config = dict(
    hidden_act='squared_relu',
    qk_norm=True,
    init_std_down=0.0331,
    beta1=0.95,
    final_lr_fraction=0.0,
    dataset='wikipedia_en',
)
Each number is 128 + 32 x the weight over its row's rms, rounded and kept within 0 to 255. Layers, rows and columns count from 0. The size above them is the row's rms in percent of the matrix's.

# layer 7 attention key, 64x192, rms 0.151, rows 44-49, columns 64-127
size [ 56  71  63  63 123 121]
[[126  88 106  86  96 108 103 120 195 140 146 106 123 106 157 116 120 144 166 142 105 159  91 141  89 162 161  69 170 158  80 143 157 185 143 151 173 134  88 120 130 105  81  80  77 109 111 111  91 126  81 142 121  99 129 163 159 167 136 189 192 115 128 131]
 [103 105  95 125 162  16 132 129 105 125 112 154 119 116 185 135 100 102 142 131 160 137 100 115 142 128 136  91 142 176 196 124 117 111  82 157 135 151 143 113 109 129 120 118 115  71 163 117  76 119 129 148  38 120  55  89 116  44 166 100 106 160  87 127]
 [ 80 138 137  82 102 108 171 138 140  81 123 120 192 183 182 182  48  74 134 138 127 109 144 127  89 180 139 167 110  70 159 137 131 118  80  97 120 119 132 124 142 146 128  86 142 104 110 141 102  58 109 128 148 141 156  88 124 127 153 107 104 125  38 165]
 [ 63  75 162  97 145 188 138 113 117 166  97 111 137 126 109 163 181 167 121 143 138 150 158 109  94 127 154 143 121 107 155  72 136 157 142 126 187 152  86 155 110 143 127 108 106 188 137 155 170 184 108 153 155 122 100 151 136 137 164  51 159 151 144 125]
 [186 110 107 132 141  97 123 176 197 151 162 152 169 164  70 166 120 107 126 113 118 172 151 161  88 158 103 134 138 103 118 120 143  55 134 109 112 102 132 176 110 131 112 148 105 145 118 161  64 131 149 157 130 191  81 144 202  98 112 142 112 117 142 122]
 [155 162 136  98 154  90 107 158 162 148 149 153 159 150 103 184  95 174 172 112 107 141 146  91 129 125 138 134 160  78 167 121  94 129 107  96  32 152 172 139 123 156 129 113 147 168 123 123 127 159 196 145 108 175 149 138 141 146 112 106 112  73  65 121]]
# layer 7 attention query, 192x192, rms 0.133, rows 109-113,141-145,173-177, columns 64-127
size [ 91  76  79 100  94  66  74  73 131 134  89  85  89  77  77]
[[ 94  96 133 108 139 115 110 118 108 125 103  74 165 104 164 131 147 103 141 126  68  78  88 143  93 139 131 141 140 140 146 121  78 121 106 103 149 134 141 114 113 175 150  62  91 125 192 123 151 112 121 124 115 171 100 145 161 118 131 184 162  83  74  92]
 [ 77 146 133  92 146 141 128 108 110 162 140 140 120  33 127 136 165 105 135 158 109 117 136 116 133  83 114 163 107 106  94  82 168 197 159 130  85 160  93 122  89 127 162 121 179 138 102 148 154 108 101  45 120 130 155 131 109  83 165 127 114 102 121 176]
 [ 79  82 177  43 145 145  85  91 117 119 115 123 163 166  77 107 184 125 138 146 163  91 139 135 114  72 147 103 123  85 158 141 176 167 142 125 155 186 117 143 161 130 146 167 139 173 169 198 131  93 123 151 153 111 128 146 161  86 143 133 143 104 164 108]
 [173 108  90 129 125 129 163 171 177 156 168 134 164 156 102 149  92 108 128  70 142 158 148 173 102 152 113 109 145 100 120 113 130  60 195 101 142 118 153 175 107 129 117 137 123 137 107 151  69 116 152 155 160 187  66 110 203  95 127 154 117 126 128 140]
 [147 182  99 100 121  72 130 189 143 126 175 112 132 164  95 140  86 131 130 121  77 130 166 120 105 111 144 107 145 117 169 148  85 125 116 122  83 152 211 167 175 156 118 135 142 170 161 142  70 172 165  91 132 146 147 149 138 132 134 108 121  89  77 125]
 [108  86 101  73 132  76 115 117 108 162  88 121  92 141 112 109 135  81 179 128  90  70  87  93  77 129 170  80 138 148  78 100 141 144 122 116 155 125 125 148 131 164 150  89 112 160 193 108 136 143 106 109 134  73 110 146 167 166 134 174 132 131  91  97]
 [103 156 132 138 139 135 112 142 107 123 107 138 128  62  95 151 146 121  92 177  70 127 188 127 123  73 119 220  99 145 121  67 165 137 119  75 166 133 135 190 127 120 113 128 138 145  98 172 162 145 137  73  58  91 162  90  85  70 135 129 117  85 118 164]
 [ 76  92 178  83 117 144  90  66  82 148 166 138 149 130 102 154 159 142 154 139 144 106 133 124 103  95 141  95 125 125 113 170 183 124 119 114 159 148  88 161 168 153 135 160 133 169 120 154 137 114 122 164 138  87 134  76 138 134 168 145 141 116 152 101]
 [178 115 110 151 140  90 124 166 194 155 155 142 166 151  63 153 117 114 116 114 120 173 142 149  89 156 102 132 138 108 117 128 162  54 134 121 121 102 129 177 124 127 113 142 113 152 110 162  64 131 145 143 118 180  88 138 203  93 119 149 117 107 144 119]
 [158 163 140  96 141 103 103 158 170 149 151 159 168 154 112 174 101 164 156 115 108 135 145  73 127 130 148 130 153  85 164 125  94 124 105  91  34 137 184 129 122 156 127 118 149 156 117 126 130 172 194 147 108 189 142 140 129 143 105 112 103  84  61 116]
 [166  97 154 101 125 116  75  81 115 114 175 137 155 205 114 143 179  97 172  97 130 136 120 135 119 135 138  98 161 124 173 130  99 166 117 125 167  70 106  92 149 131 154 125 101 147 177 104 208 108 162 171 132  75 115 177 159 145  61 173 112 100 138  64]
 [101 132  74 167  83 156 102 132 117 109  95 109 138  81 125 152 168 107  94 130  97 135 137 126 143 141 196 187 114 118 158  90 171 117  94 117 134  95 155 178 117 106 101 113 131 171  68 183 130 135  93 116 128 103 179 196 161  77 144 125 131 150 149 120]
 [116  60 130 137 164 152 120 130 133 133 198 151 171 153 137 101 127 113 176 128 123 141 133 108 133 153 168 130 115 103 139 144 103  99 174 152 138 142  95 139 137 144 159 129 132 157 152 105 134 173 132 156 143 108 121 134 173 122 168 132 105  92 173 155]
 [153 150 118 152 157  96 130 130 183 131 135 121 150 127  49 139 102  85  56  57 153 145 111 170  98 168  97 156 135 100 161 155 187 131 177 121 130 121 115 124  83 124 134 128 111 100 115 144 114 141 168 155 164 141 140  68 208 113 133 157 112 105 171 152]
 [129 159 142  70 144 164  72 139 170 125 137 105 126 121 120 151 139 128 177  92  77 105 156 123  87 162  98 137 117 133 151 174 129 137 100 117  57 147 158 166  95 203 133 131 183 149 198 109 115 111 182 135 121 184 136 123 142  94 140 169  97  89  93 114]]